Part of a small language model's weights: vocabulary 8890, a variant of Adam for these matrices.
Each number is 50 + 12 x the weight over its row's rms, rounded and kept within 0 to 99. Layers, rows and columns count from 0. The size before them is the row's rms in percent of the matrix's.

# layer 2 attention key, 256x512, rms 0.0293, rows 206-224, columns 0-127
112:44 60 28 41 56 50 35 32 67 72 59 48 55 46 44 39 53 45 24 64 50 55 65 49 32 52 40 54 55 41 77 56 64 28 44 26 16 60 63 41 44 57 57 15 45 42 58 47 55 37 55 54 54 33 64 56 46 52 60 48 59 73 52 50 60 53 66 34 50 46 24 51 51 42 42 78 49 45 34 46 36 43 39 40 40 34 46 76 50 45 55 49 49 63 46 51 58 32 56 55 66 50 40 51 42 39 41 70 30 48 52 49 49 58 41 45 56 41 59 39 53 64 51 52 66 50 77 41
093:66 49 72 53 42 54 57 64 38 52 40 37 33 50 49 63 29 66 32 64 49 44 27 45 39 44 64 29 48 36 44 56 55 42 46 37 55 56 40 31 45 62 42 68 38 52 59 34 64 61 38 71 62 49 47 60 59 48 65 56 35 64 26 48 46 23 53 49 48 37 85 49 53 63 62 45 50 66 43 30 45 55 44 34 54 58 63 51 52 23 54 67 53 29 54 30 48 60 40 50 68 30 40 69 65 37 52 42 49 26 31 48 38 36 47 54 45 45 52 30 20 47 34 40 49 56 42 46
091:65 33 69 74 56 40 31 51 33 49 46 57 54 59 55 55 26 70 47 46 58 56 60 37 59 56 58 36 53 69 32 58 46 41 51 45 38 39 56 40 74 52 70 45 32 41 43 43 57 72 53 68 53 50 50 63 46 50 42 42 30 27 49 54 22 57 49 41 55 58 49 33 56 55 52 27 77 62 32 56 61 43 49 65 49 62 52 36 55 58 56 65 52 65 55 26 36 46 33 59 49 48 68 65 53 34 51 45 43 56 50 90 42 59 72 28 61 54 35 44 43 33 45 67 66 57 52 45
092:61 85 45 29 47 45 43 21 42 49 45 63 56 32 46 45 43 36 69 44 53 56 46 62 54 39 48 54 44 67 66 25 43 57 68 56 26 71 61 54 48 29 48 45 73 34 45 34 43 30 43 49 48 57 62 41 51 35 58 54 52 70 61 42 54 67 65 65 48 55 35 43 43 43 82 43 47 67 57 59 44 58 56 53 38 40 35 42 59 68 44 42 44 49 47 49 80 51 32 60 58 45 49 36 54 39 51 52 52 53 66 34 52 82 59 78 61 33 57 34 59 37 52 55 39 55 61 52
106:50 36 43 19 57 46 59 57 53 18 55 34 41 43 50 36 59 61 43 60 55 52 43 60 26 37 63 67 58 48 56 42 63 60 62 67 60 59 43 66 49 53 45 40 64 31 46 42 59 54 71 57 53 15 40 64 37 42 47 73 54 57 49 43 46 39 51 53 58 37 62 57 42 37 81 52 44 55 48 46 53 62 61 54 66 63 52 41 46 53 42 42 66 55 35 27 62 39 67 36 56 55 51 48 71 57 40 60 50 40 29 32 49 40 34 67 52 32 41 66 48 47 45 38 64 52 58 50
110:51 67 29 43 61 76 54 39 43 63 25 64 48 42 53 79 53 21 59 32 36 35 70 59 40 41 48 52 33 17 45 35 56 47 47 49 37 65 34 67 32 34 46 53 41 61 41 44 65 49 35 29 70 49 67 38 62 47 54 60 41 35 55 42 41 59 50 61 36 70 52 42 44 42 48 42 46 49 64 30 42 52 50 76 53 30 43 43 28 53 49 48 68 57 43 45 76 60 54 56 50 41 56 52 65 44 40 51 60 43 39 58 80 46 33 66 28 42 63 63 43 61 64 50 61 38 61 60
095:59 49 52 58 46 62 65 48 30 27 35 41 49 77 51 49 46 73 44 61 44 59 32 35 30 66 43 40 47 47 36 48 46 59 50 48 49 44 37 62 46 71 35 31 49 56 53 51 51 40 55 61 55 48 54 53 63 32 54 45 47 40 48 59 47 45 52 42 54 46 47 51 61 30 43 45 62 53 34 59 55 48 40 35 63 69 52 47 35 62 53 49 53 63 50 64 32 48 31 51 61 53 62 54 35 47 34 58 83 57 32 31 62 45 49 22 53 54 31 73 50 47 47 39 56 46 40 39
107:76 51 52 65 40 52 44 47 40 56 49 54 38 49 33 61 59 43 50 46 35 50 48 58 59 43 26 73 38 42 50 28 62 41 60 42 44 32 61 24 50 36 56 67 34 52 59 56 52 62 35 43 67 42 60 45 50 46 34 59 55 34 48 39 59 52 69 45 49 60 72 62 45 53 53 51 49 49 52 40 44 39 63 68 51 51 46 46 32 47 70 54 41 50 68 54 38 59 59 67 49 56 52 38 60 44 55 35 62 22 58 51 68 52 53 39 33 68 55 56 36 42 54 40 50 37 67 39
106:70 32 57 46 41 44 35 47 42 48 67 51 41 50 45 23 34 60 39 51 48 40 51 46 51 37 61 39 44 58 30 51 43 47 61 63 75 50 46 41 50 53 43 59 43 46 49 34 55 66 44 59 42 45 45 62 49 41 49 60 30 48 44 60 33 53 44 35 72 35 61 44 42 48 81 43 71 56 49 53 55 50 47 47 27 60 58 53 49 53 43 73 68 60 55 22 50 54 34 44 39 62 65 73 64 36 43 30 40 62 37 51 45 60 80 30 50 48 31 45 67 36 27 53 70 47 66 51
110:45 67 50 22 35 44 55 39 50 50 51 39 57 66 58 61 65 30 58 45 57 30 58 64 40 29 47 68 52 47 81 25 64 48 76 52 34 69 42 57 48 38 38 39 35 71 43 45 44 25 54 47 64 60 63 28 52 26 45 47 61 45 71 46 53 41 69 47 47 46 36 43 56 38 53 67 52 41 59 32 50 55 65 63 48 49 35 50 34 35 27 39 46 45 36 53 52 62 58 49 69 40 70 53 50 64 38 63 61 39 72 45 67 58 42 76 32 29 68 71 58 44 62 57 44 37 74 45
107:39 49 88 71 52 22 18 57 52 57 54 63 61 42 45 56 47 61 49 30 33 48 58 66 54 40 48 47 37 33 37 69 50 56 49 38 31 66 48 22 72 43 62 54 22 46 38 50 43 43 55 53 48 59 65 52 51 70 43 53 57 48 57 53 45 48 50 50 49 35 68 66 51 78 40 54 61 26 55 39 58 56 61 53 38 30 51 41 63 58 35 45 62 48 49 54 51 48 29 69 46 36 60 43 46 39 36 37 34 53 66 45 54 68 58 31 53 57 63 49 20 52 38 51 51 43 45 48
111:50 47 71 76 74 51 60 62 40 45 41 54 54 58 49 61 70 66 62 43 44 44 41 71 34 47 48 46 53 36 69 57 62 26 32 47 50 62 35 72 50 62 60 46 37 45 43 62 48 53 58 52 63 67 44 30 42 61 45 37 62 26 47 43 63 57 48 48 55 58 66 58 40 29 41 53 60 31 16 45 56 55 30 44 45 64 34 53 55 58 54 43 23 36 55 65 59 51 41 76 50 32 64 42 55 57 53 42 49 50 51 46 51 38 40 34 70 47 52 60 37 47 38 35 37 59 43 42
109:39 46 43 59 48 59 53 57 47 70 38 44 53 59 48 64 61 62 66 37 60 42 53 51 58 47 57 62 43 52 51 60 40 44 64 18 56 42 63 72 40 42 51 36 42 56 42 50 34 54 61 60 71 41 49 37 46 47 58 47 43 59 42 50 54 33 77 49 57 38 69 60 54 66 49 53 74 59 50 33 59 56 37 50 69 53 38 51 35 54 39 57 58 35 43 30 54 41 47 39 18 25 38 55 47 61 52 45 49 53 26 42 40 38 42 71 54 51 38 30 48 52 62 55 51 35 48 32
093:56 50 37 26 55 58 47 35 51 27 54 55 47 58 44 38 40 56 62 66 57 37 64 52 51 51 50 68 43 54 37 34 34 59 41 49 34 56 46 57 42 28 55 35 44 53 56 50 34 40 71 43 57 39 58 49 53 46 51 72 69 57 60 33 44 62 59 48 43 52 52 39 49 43 58 52 41 69 68 41 50 41 43 78 51 44 47 52 34 82 48 55 65 61 39 44 66 43 52 48 48 66 54 40 45 60 55 57 52 54 35 52 81 56 45 79 35 50 49 52 42 39 79 59 64 42 53 58
118:59 42 60 66 56 52 57 47 57 50 67 43 30 35 65 37 56 62 50 39 45 64 68 50 53 41 54 45 38 76 48 36 61 49 49 75 63 50 39 46 45 69 44 29 47 49 29 26 40 51 60 57 38 47 34 50 54 57 27 59 37 23 56 64 36 44 37 52 49 55 68 57 49 45 58 45 58 51 58 58 51 50 41 32 39 48 37 40 58 45 41 40 60 59 55 40 39 56 44 36 45 47 44 51 59 46 50 52 43 39 53 52 46 59 58 45 61 43 30 47 31 37 39 62 50 29 94 75
108:46 62 34 40 53 53 61 61 45 43 37 42 43 58 63 31 67 60 54 47 35 55 39 57 44 55 62 79 63 37 57 48 44 46 43 63 42 45 44 64 39 40 42 36 60 48 58 55 28 46 66 48 66 58 44 36 54 52 40 53 73 48 53 38 83 68 80 51 54 57 48 46 31 51 47 58 32 61 60 46 50 51 61 64 72 34 30 44 43 51 58 39 34 42 55 82 52 27 62 46 57 46 50 27 47 52 52 35 70 41 25 48 64 51 17 78 46 43 44 56 44 62 76 41 46 50 49 37
116:25 56 31 34 71 68 59 35 71 43 40 57 42 40 58 63 50 18 68 48 57 41 21 57 42 45 62 51 65 46 65 38 32 59 41 41 55 62 58 72 57 48 47 44 46 62 58 54 47 57 49 60 52 56 63 52 32 49 52 57 63 52 52 46 51 45 70 67 43 42 35 28 61 09 53 65 48 34 52 36 52 58 75 49 49 40 36 50 42 59 28 31 50 47 28 68 74 41 33 58 52 57 81 43 55 51 46 60 67 59 66 49 64 30 55 49 49 47 58 74 62 52 58 38 48 57 40 31
111:30 83 37 38 38 51 57 45 45 23 44 59 47 70 68 32 51 42 47 45 52 53 28 45 49 48 35 34 63 59 49 39 34 49 58 56 40 66 48 67 70 73 52 46 55 38 33 44 73 35 69 47 49 71 72 52 30 39 56 59 51 65 51 49 60 61 46 45 54 41 37 46 70 37 57 52 37 39 42 43 53 57 50 22 27 45 45 41 51 35 27 34 52 38 35 34 28 55 48 31 48 45 56 50 52 39 51 75 64 49 63 49 46 56 47 60 50 41 40 53 58 40 53 47 41 62 60 48
098:67 58 64 67 55 38 36 46 67 49 52 43 35 35 48 30 37 53 27 46 22 34 48 64 57 64 35 31 48 35 58 47 57 73 36 21 40 45 46 35 49 60 52 16 45 43 70 42 44 84 30 57 71 67 43 44 63 48 53 54 62 50 60 45 62 50 27 45 37 46 27 37 46 51 43 51 41 44 36 39 38 47 53 30 70 55 52 71 82 35 50 55 27 59 53 64 36 52 50 40 27 32 43 33 36 45 62 54 40 42 53 69 60 60 55 55 53 44 63 43 48 51 48 56 53 48 49 30
# layer 2 attention query, 512x512, rms 0.0294, rows 399-416,463-480, columns 0-127
096:47 46 35 47 64 50 56 46 47 33 55 50 46 65 63 36 57 28 64 54 61 41 52 45 52 46 65 55 46 38 45 30 50 59 54 63 45 55 49 54 56 62 42 45 66 52 48 64 64 32 45 48 36 56 54 54 60 52 46 63 36 44 43 34 42 47 45 49 45 40 41 58 50 37 37 43 70 52 58 55 67 41 19 39 76 52 54 44 33 48 61 35 48 48 36 40 60 42 35 44 40 52 67 54 35 62 44 67 65 73 25 58 55 57 46 52 49 41 50 64 73 36 52 37 62 44 43 51
093:48 72 78 48 54 58 43 53 44 68 51 57 66 37 44 55 54 51 51 49 39 38 59 60 66 49 65 45 34 37 41 62 49 49 67 69 52 48 41 49 51 38 63 57 53 36 41 42 22 41 38 64 43 55 46 46 66 63 48 57 57 54 71 46 54 26 53 57 50 66 54 69 46 45 43 61 47 23 49 38 55 40 86 73 24 47 46 63 77 52 60 70 53 46 45 63 54 59 39 37 39 54 63 60 59 63 41 45 53 68 68 61 24 33 51 46 75 62 76 34 52 52 77 62 41 43 56 62
094:58 58 72 48 60 63 56 65 50 52 53 70 44 51 63 61 46 58 30 47 49 53 36 46 39 41 64 58 66 58 51 48 25 44 54 57 55 28 41 37 43 65 41 53 50 49 50 48 52 62 48 69 76 44 26 70 51 52 56 57 56 46 26 43 52 46 63 38 39 54 37 41 46 49 47 46 34 35 58 45 21 44 47 41 62 37 43 52 42 27 37 29 57 59 74 32 45 64 61 39 72 37 59 72 60 46 67 56 36 55 73 47 81 47 46 67 58 55 39 51 38 50 58 71 45 44 71 46
099:57 43 29 67 50 54 38 42 56 55 63 52 38 56 52 53 36 44 44 27 41 53 42 54 67 52 52 27 50 19 36 38 64 35 55 34 38 30 43 62 48 51 29 55 61 48 35 54 71 61 25 41 61 52 37 58 51 23 53 55 54 43 32 64 38 57 20 57 52 36 63 61 60 58 58 65 63 52 49 50 41 51 43 34 30 43 66 52 24 72 62 55 68 40 49 51 36 46 53 60 84 50 51 78 57 47 44 57 67 55 15 45 57 39 73 40 44 45 30 42 78 56 22 37 42 39 54 37
093:36 55 48 49 32 31 58 47 42 58 61 54 53 55 65 44 48 71 67 52 43 33 56 50 49 44 53 39 54 52 39 56 48 45 46 51 52 38 84 56 79 50 38 51 37 53 30 47 55 52 41 34 48 33 60 55 29 35 63 62 40 54 36 44 33 52 46 56 53 36 50 62 40 60 57 35 60 61 63 50 43 54 53 38 48 52 52 46 61 30 52 42 46 47 54 53 35 43 50 60 33 47 39 46 36 39 44 30 65 03 56 54 52 64 60 49 30 30 34 70 47 26 20 56 57 52 40 31
087:45 36 77 34 58 48 57 66 46 47 28 59 54 59 46 42 56 56 50 58 54 59 64 30 40 48 41 52 21 74 54 60 33 45 47 38 60 64 42 37 60 40 51 17 44 42 60 43 53 57 57 72 39 45 65 48 66 45 41 43 61 63 57 65 51 55 42 35 49 50 58 34 58 18 70 61 47 63 30 40 48 49 64 52 67 69 50 59 42 41 38 43 46 62 51 23 64 57 42 35 23 52 69 46 55 44 85 51 37 59 80 65 44 35 49 28 61 63 54 53 43 50 79 56 67 47 39 56
100:38 75 64 43 52 47 61 60 36 48 52 42 40 56 32 52 58 66 62 54 31 57 45 52 52 41 33 56 68 67 55 80 56 48 38 43 50 63 56 25 39 51 62 70 45 38 46 46 28 35 63 71 44 50 48 40 44 50 49 41 65 69 63 40 53 75 66 51 59 58 49 45 49 40 45 62 56 44 38 56 43 40 50 56 48 60 47 43 47 56 37 40 43 37 38 38 65 29 35 69 64 54 40 50 54 27 28 42 38 43 47 61 60 56 41 60 51 48 55 53 44 49 55 38 63 55 47 39
091:49 65 41 43 48 35 58 47 52 46 50 65 59 57 59 61 53 49 39 50 44 49 45 75 58 43 71 59 32 49 21 51 59 71 41 79 46 45 83 66 47 51 60 60 63 60 49 43 69 58 30 48 50 50 39 49 47 76 46 60 50 40 62 53 51 45 43 53 81 65 27 38 44 42 51 40 41 42 64 59 38 37 31 48 54 37 66 57 56 56 62 66 85 42 59 39 37 48 44 45 69 63 55 61 55 66 36 42 75 73 34 32 30 41 51 55 49 36 50 59 65 44 66 50 41 47 64 58
093:51 60 42 55 39 40 35 70 46 59 56 56 57 33 56 47 49 42 50 48 23 36 40 42 39 40 45 52 57 19 51 35 56 31 45 38 40 46 75 32 56 19 49 54 31 55 52 48 48 31 53 39 51 29 64 70 67 60 47 62 56 59 49 50 53 52 49 57 49 38 53 56 39 68 61 67 43 60 44 37 55 58 69 53 54 46 33 44 67 34 39 39 56 52 41 69 65 43 77 60 50 44 38 50 26 39 38 43 61 43 43 47 50 75 48 56 23 41 49 72 27 32 55 44 36 56 57 28
099:48 58 31 46 46 43 61 52 59 38 36 58 54 51 64 47 65 35 36 43 68 37 76 44 45 58 43 54 66 72 53 49 53 47 59 67 65 49 51 82 47 67 48 47 51 44 53 29 30 48 48 47 49 44 54 28 55 39 31 51 69 46 53 43 43 46 52 54 53 50 12 42 58 49 60 43 47 24 44 94 40 66 43 58 18 69 34 44 53 44 55 59 48 60 56 36 56 36 40 46 46 57 67 58 54 69 63 53 43 36 47 71 30 50 52 54 61 56 50 57 41 50 59 51 65 65 83 57
096:40 42 59 41 49 53 56 39 33 40 53 40 52 35 49 45 22 65 50 48 28 49 66 11 48 61 45 46 50 57 49 51 40 29 59 33 64 48 42 61 61 33 48 37 46 35 32 54 33 54 70 48 60 29 62 41 48 54 42 41 64 49 45 59 45 48 34 45 33 45 66 49 59 53 72 43 52 37 45 50 40 45 59 62 23 34 41 50 67 48 39 52 48 57 30 32 44 50 40 44 62 46 41 60 58 54 34 64 46 37 50 61 57 49 46 41 55 46 52 41 66 74 23 40 55 62 57 31
095:42 66 50 70 52 62 36 36 47 53 49 24 45 43 40 58 38 27 38 79 57 51 37 39 41 64 42 55 55 29 59 54 56 46 60 43 35 53 41 38 49 59 44 62 52 39 51 66 55 64 55 56 69 80 37 75 57 56 61 41 43 67 48 40 53 38 58 30 21 45 59 61 67 60 40 63 38 68 34 44 53 51 27 37 68 30 84 24 58 54 54 66 30 47 53 70 68 54 70 30 55 64 68 64 45 75 52 35 22 57 30 60 55 53 37 57 75 64 42 42 63 82 60 45 34 67 60 55
100:28 66 51 49 41 45 70 58 60 61 42 44 62 39 54 54 65 52 49 47 65 49 50 44 49 32 56 57 48 62 52 50 39 64 53 57 53 67 55 67 58 54 60 47 33 61 56 16 39 38 64 76 34 57 41 48 42 52 52 38 46 67 62 25 48 50 59 58 45 59 25 61 43 62 48 42 52 39 66 56 45 58 39 55 40 46 43 52 58 43 64 53 41 37 33 41 33 40 44 60 30 44 49 31 35 56 47 48 47 20 75 57 49 44 47 52 60 43 53 54 44 25 37 55 46 64 50 64
096:57 48 47 53 48 47 47 45 62 61 36 46 47 68 49 45 38 42 66 35 48 64 27 37 41 67 44 57 56 59 60 37 51 48 40 35 43 36 37 40 40 67 50 54 49 54 59 69 62 55 37 46 50 47 50 26 67 66 41 49 77 55 52 57 66 44 60 72 49 67 37 36 48 51 35 55 36 43 52 30 39 30 28 44 51 48 40 52 45 64 60 45 48 43 63 46 52 39 39 45 54 51 59 47 54 69 69 61 62 54 44 40 63 44 54 56 51 54 60 48 25 55 51 57 27 47 62 49
096:41 39 44 67 54 45 36 44 46 59 54 43 45 54 46 50 35 54 36 62 48 59 66 31 53 32 36 37 59 59 36 56 61 37 25 31 54 31 50 58 56 52 32 56 42 58 36 62 72 61 55 47 54 38 44 74 37 56 63 32 47 62 41 63 59 39 41 57 37 42 71 59 61 67 50 55 38 59 49 36 48 56 40 43 43 40 44 28 49 55 59 55 36 55 41 53 55 49 55 67 66 51 41 52 44 59 42 65 47 33 44 64 56 37 36 47 54 42 33 47 44 53 34 28 29 57 37 58
101:60 39 79 43 34 47 47 39 36 59 46 46 62 50 51 42 49 50 52 57 53 42 65 40 47 53 37 42 61 50 35 60 57 33 55 56 48 47 43 46 29 29 44 48 46 50 55 25 58 50 39 50 60 34 46 78 22 42 67 72 59 60 48 39 43 49 39 51 28 28 48 53 55 41 40 54 71 54 61 41 53 53 66 63 45 44 57 38 36 28 41 57 50 54 57 55 72 41 69 35 58 29 46 52 51 37 45 29 43 55 52 53 52 67 41 43 50 67 45 35 43 74 50 38 38 39 37 55
097:54 63 61 66 53 50 39 34 44 42 43 68 35 43 41 60 46 41 50 56 47 35 28 44 37 58 40 52 64 61 53 63 65 49 68 57 43 68 44 42 26 56 31 65 48 64 68 45 80 64 43 52 72 30 47 28 52 58 50 60 48 61 50 46 65 49 34 41 17 58 53 55 62 55 42 77 52 40 58 56 57 39 38 32 58 56 47 14 36 15 48 45 45 44 42 53 73 55 64 63 62 36 73 69 36 53 53 47 54 77 35 42 64 34 47 55 49 41 49 55 48 39 62 42 39 52 59 47
114:46 58 62 60 66 46 53 29 55 59 52 52 55 40 40 64 51 46 64 58 27 55 57 69 60 45 68 45 58 48 48 37 51 35 56 52 39 52 42 49 82 48 73 54 46 43 56 61 63 45 45 35 58 10 55 57 47 30 38 44 69 43 74 59 52 38 47 28 45 62 31 56 66 38 68 91 57 46 47 51 35 33 56 46 35 40 36 59 50 47 64 46 52 48 77 53 52 50 35 57 50 52 57 38 59 50 69 42 50 46 49 66 63 35 38 58 38 64 67 40 33 39 44 69 52 40 55 58
090:50 33 46 40 74 57 42 41 54 52 25 31 38 70 59 53 53 52 47 64 71 42 47 24 52 57 38 72 36 58 47 40 30 47 40 46 51 67 46 48 47 50 45 40 61 45 58 43 60 52 38 59 46 55 37 59 67 55 47 35 51 49 59 63 55 54 59 72 32 41 56 45 45 39 64 42 48 59 50 39 67 47 55 54 73 63 64 56 21 46 35 39 57 54 31 42 63 70 42 52 33 54 51 43 23 52 53 60 63 58 27 46 58 54 48 41 69 40 34 33 78 55 38 45 61 46 45 49
098:61 57 60 43 53 50 55 60 62 46 46 41 54 52 58 71 44 52 51 38 47 53 48 67 56 46 33 50 50 47 61 92 42 50 39 32 44 50 52 44 38 71 65 55 41 59 47 42 46 33 49 56 53 49 49 34 46 62 66 75 29 38 57 48 34 43 75 77 62 60 68 37 46 56 46 44 41 44 46 49 48 54 68 52 77 65 40 52 72 58 36 34 49 30 50 64 36 57 36 42 35 36 42 43 43 68 31 49 56 64 56 46 32 36 58 63 68 61 78 64 66 48 54 63 47 61 33 50
095:24 66 37 48 50 48 44 31 51 36 71 65 62 57 64 52 46 54 40 31 41 63 51 54 60 57 54 47 52 32 30 50 70 50 67 82 63 31 55 35 55 56 41 43 29 45 45 57 62 79 37 28 69 47 52 48 31 36 43 56 55 47 31 42 55 23 42 52 40 60 39 58 53 32 30 40 50 35 59 59 55 51 39 53 29 38 54 57 47 66 50 53 57 57 73 39 60 25 61 38 47 68 39 69 58 41 42 57 61 29 56 50 42 44 64 47 41 49 56 66 25 37 67 73 28 49 60 64
102:38 38 50 64 48 70 38 46 47 59 30 53 54 30 30 62 44 61 32 55 36 50 47 45 37 39 45 37 52 83 46 47 35 59 58 50 53 36 51 35 37 63 38 33 53 46 25 28 73 63 41 30 47 55 54 49 68 48 60 38 72 56 35 56 47 45 34 46 45 60 44 55 59 58 70 37 68 57 54 38 47 39 51 61 44 66 62 41 51 34 56 65 68 41 22 41 53 53 48 41 53 54 60 55 64 54 43 78 73 49 31 65 50 23 50 48 58 33 43 34 68 62 39 45 44 39 61 47
105:51 58 55 40 48 59 58 36 65 68 51 51 66 73 53 42 57 62 52 41 84 58 26 53 71 72 64 57 49 59 35 55 50 51 63 38 61 35 53 54 70 32 47 57 55 51 49 44 26 44 53 54 47 58 49 66 61 51 48 62 50 36 70 36 72 37 63 51 46 38 53 41 32 48 40 44 40 35 54 43 52 44 72 51 38 40 74 42 29 53 67 76 47 60 57 48 55 31 49 51 66 70 61 45 44 66 33 23 44 44 61 48 55 72 52 39 37 43 45 46 31 47 57 57 46 41 57 60
089:72 60 63 43 58 52 54 47 57 30 48 42 51 57 59 49 48 35 47 58 77 62 56 30 38 65 42 57 42 51 57 73 48 55 50 20 52 64 50 60 42 58 48 28 50 50 67 46 49 53 45 57 50 44 36 58 54 43 37 49 17 55 55 71 43 57 54 54 47 57 50 43 44 31 50 55 38 57 29 67 61 50 47 52 69 53 71 52 29 42 34 39 61 66 54 65 51 41 50 52 47 65 48 44 40 46 43 55 59 55 43 40 57 36 58 23 55 59 30 54 79 58 40 45 59 52 49 51
094:68 55 57 40 62 42 74 73 54 50 41 54 57 56 60 42 67 38 48 53 42 52 44 54 57 27 56 26 38 31 56 66 57 37 46 34 34 61 74 40 67 40 56 49 57 44 59 50 31 48 59 43 50 54 67 49 50 61 57 50 49 55 70 47 52 54 51 60 67 64 53 30 37 57 41 53 14 51 53 54 25 55 62 61 58 57 38 82 55 34 55 25 27 60 59 67 41 60 38 58 59 27 09 17 50 37 61 44 57 46 41 51 54 76 52 43 28 56 50 70 39 46 39 49 76 52 52 32
096:30 55 42 57 43 46 40 54 46 51 41 21 58 59 46 63 50 58 38 53 46 41 42 60 65 40 55 58 27 56 49 55 31 46 55 61 44 51 69 58 51 32 68 67 59 55 36 40 48 55 54 43 30 52 21 60 63 74 58 51 54 55 60 37 28 74 54 76 65 48 38 53 56 54 59 54 25 60 39 45 48 52 51 51 68 42 56 56 55 45 40 61 59 38 40 63 38 53 33 49 35 31 57 46 56 53 62 42 31 60 54 60 39 55 70 44 63 43 30 49 51 20 47 50 63 58 45 30
095:37 70 29 42 46 40 59 42 51 59 50 59 58 37 36 45 62 27 64 47 41 46 48 63 32 46 42 64 55 42 47 37 54 56 62 47 39 50 53 58 55 59 50 51 46 63 65 33 28 35 46 43 50 19 68 62 37 50 46 62 55 58 52 33 48 57 69 52 52 39 46 29 37 52 26 65 50 51 51 57 52 75 36 67 32 38 55 48 39 65 65 36 48 47 49 35 72 23 70 46 58 46 59 42 49 45 36 41 45 32 54 47 56 73 44 64 56 42 58 47 34 74 64 44 46 55 65 56
094:35 71 68 49 45 48 48 36 51 38 25 63 43 55 32 63 46 72 45 54 41 44 33 38 40 44 37 45 39 47 44 51 46 45 47 29 83 61 53 59 65 35 55 62 56 61 45 37 63 35 63 39 51 41 60 49 73 65 55 51 57 58 60 37 37 44 49 62 56 60 29 57 69 49 38 40 27 52 46 61 54 47 68 64 45 46 38 26 41 58 48 44 63 48 62 52 49 51 45 73 44 58 54 61 47 49 64 61 34 42 57 31 38 49 59 38 43 51 29 60 29 38 48 62 43 51 58 36
100:59 48 77 52 65 46 56 33 59 47 40 51 24 49 37 71 40 71 70 56 61 53 38 43 47 56 52 50 58 66 52 41 38 55 73 36 58 62 55 54 42 61 50 47 43 44 42 59 76 28 57 57 55 65 51 33 52 48 53 70 37 45 53 38 58 31 36 52 51 45 57 56 69 72 63 43 74 51 62 65 31 41 57 47 53 41 68 33 58 28 42 72 47 61 41 52 43 63 55 60 52 44 51 67 61 42 48 65 77 55 49 42 61 22 42 58 57 56 57 49 65 77 21 49 32 38 43 26
095:50 43 52 23 42 64 40 34 55 54 52 41 41 47 56 44 43 29 36 68 67 38 66 33 41 49 61 65 48 54 51 26 36 52 50 47 46 62 48 47 46 50 31 53 26 56 53 37 37 27 36 60 55 44 67 65 54 47 49 48 57 48 56 71 62 40 42 34 30 42 54 61 33 45 56 41 72 43 54 52 71 57 39 47 56 48 63 37 50 38 56 57 49 62 43 43 72 54 64 42 51 55 63 54 16 69 36 52 43 51 34 58 65 49 36 54 43 40 41 28 67 69 50 15 52 47 54 57
096:43 49 47 55 45 45 57 53 43 51 52 43 76 34 65 31 63 37 50 32 55 44 54 54 43 52 58 54 63 57 64 54 51 46 46 55 58 43 42 42 62 60 48 60 30 68 50 33 30 68 44 47 44 47 42 52 28 31 45 64 57 45 44 37 71 45 61 52 62 62 60 26 29 49 43 56 44 54 44 63 64 52 45 57 63 46 63 46 50 70 62 47 34 28 61 51 56 42 65 43 36 49 52 63 26 67 44 34 26 28 57 64 50 64 37 54 59 48 47 48 55 56 64 55 33 58 46 55
097:43 52 54 65 33 65 55 60 52 55 70 29 38 50 52 43 55 81 57 58 46 59 44 40 53 52 31 48 53 41 54 44 47 38 50 61 48 55 29 55 46 63 59 66 32 35 47 89 43 46 62 53 18 67 28 68 60 55 45 37 49 88 40 54 62 65 50 50 55 57 47 75 53 59 72 38 29 79 39 59 63 28 55 46 51 50 69 42 58 25 40 51 53 62 42 33 76 60 35 22 34 58 50 45 50 53 47 45 59 59 51 62 55 57 41 52 53 61 52 45 72 62 62 59 48 58 59 52
092:32 39 45 52 45 67 40 52 73 58 40 55 49 43 56 43 76 45 53 49 51 31 64 41 41 51 63 57 65 56 55 47 56 61 43 49 47 50 53 54 51 56 15 52 32 42 57 43 44 54 36 48 63 41 62 63 44 35 46 51 69 51 50 61 56 58 51 42 50 78 42 39 41 54 40 50 69 39 55 48 63 51 45 37 63 47 59 44 48 58 77 56 32 48 48 55 42 54 63 48 72 53 59 46 30 75 57 58 39 36 36 46 66 56 31 47 48 34 45 31 66 45 52 21 31 62 35 58
094:60 36 37 45 54 42 69 32 43 55 52 31 48 37 27 61 32 33 55 29 64 43 54 60 38 58 71 58 50 35 48 40 61 60 59 71 58 34 42 62 52 63 54 25 53 58 38 48 33 40 44 49 68 40 63 44 44 34 47 46 64 54 59 23 48 33 50 26 35 59 60 43 36 46 58 54 70 52 61 60 53 52 40 54 35 43 47 39 51 61 64 56 37 48 43 39 53 41 80 47 72 47 69 65 41 52 41 52 34 38 49 31 64 47 38 61 49 55 59 49 43 54 46 61 26 39 37 74
096:27 45 31 54 51 42 36 39 49 49 52 42 61 45 52 46 52 44 69 54 46 52 53 63 48 43 35 45 56 53 52 40 62 79 40 81 35 35 37 42 53 86 45 34 37 54 53 43 46 66 52 49 70 53 53 57 36 36 45 48 50 41 44 63 39 53 50 44 46 46 60 60 50 40 55 59 74 60 56 69 83 55 23 43 40 59 62 56 48 63 52 46 41 51 54 36 71 16 44 38 41 38 87 63 34 60 58 45 51 37 58 67 51 64 65 57 68 47 60 56 44 50 62 52 49 53 49 65
146:74 65 41 53 20 35 46 31 43 57 51 53 48 61 57 38 52 54 54 49 42 44 46 40 42 64 22 28 57 62 42 59 45 76 37 59 55 47 62 32 45 59 50 60 65 32 62 39 33 55 35 42 54 58 44 42 49 47 35 54 56 37 47 48 56 69 40 47 47 64 31 53 63 36 48 52 58 61 49 34 53 41 34 39 68 50 42 70 65 46 43 44 57 62 47 85 31 44 41 58 52 62 57 69 40 46 76 48 57 48 53 31 55 62 66 30 62 50 53 55 68 38 35 55 61 45 57 42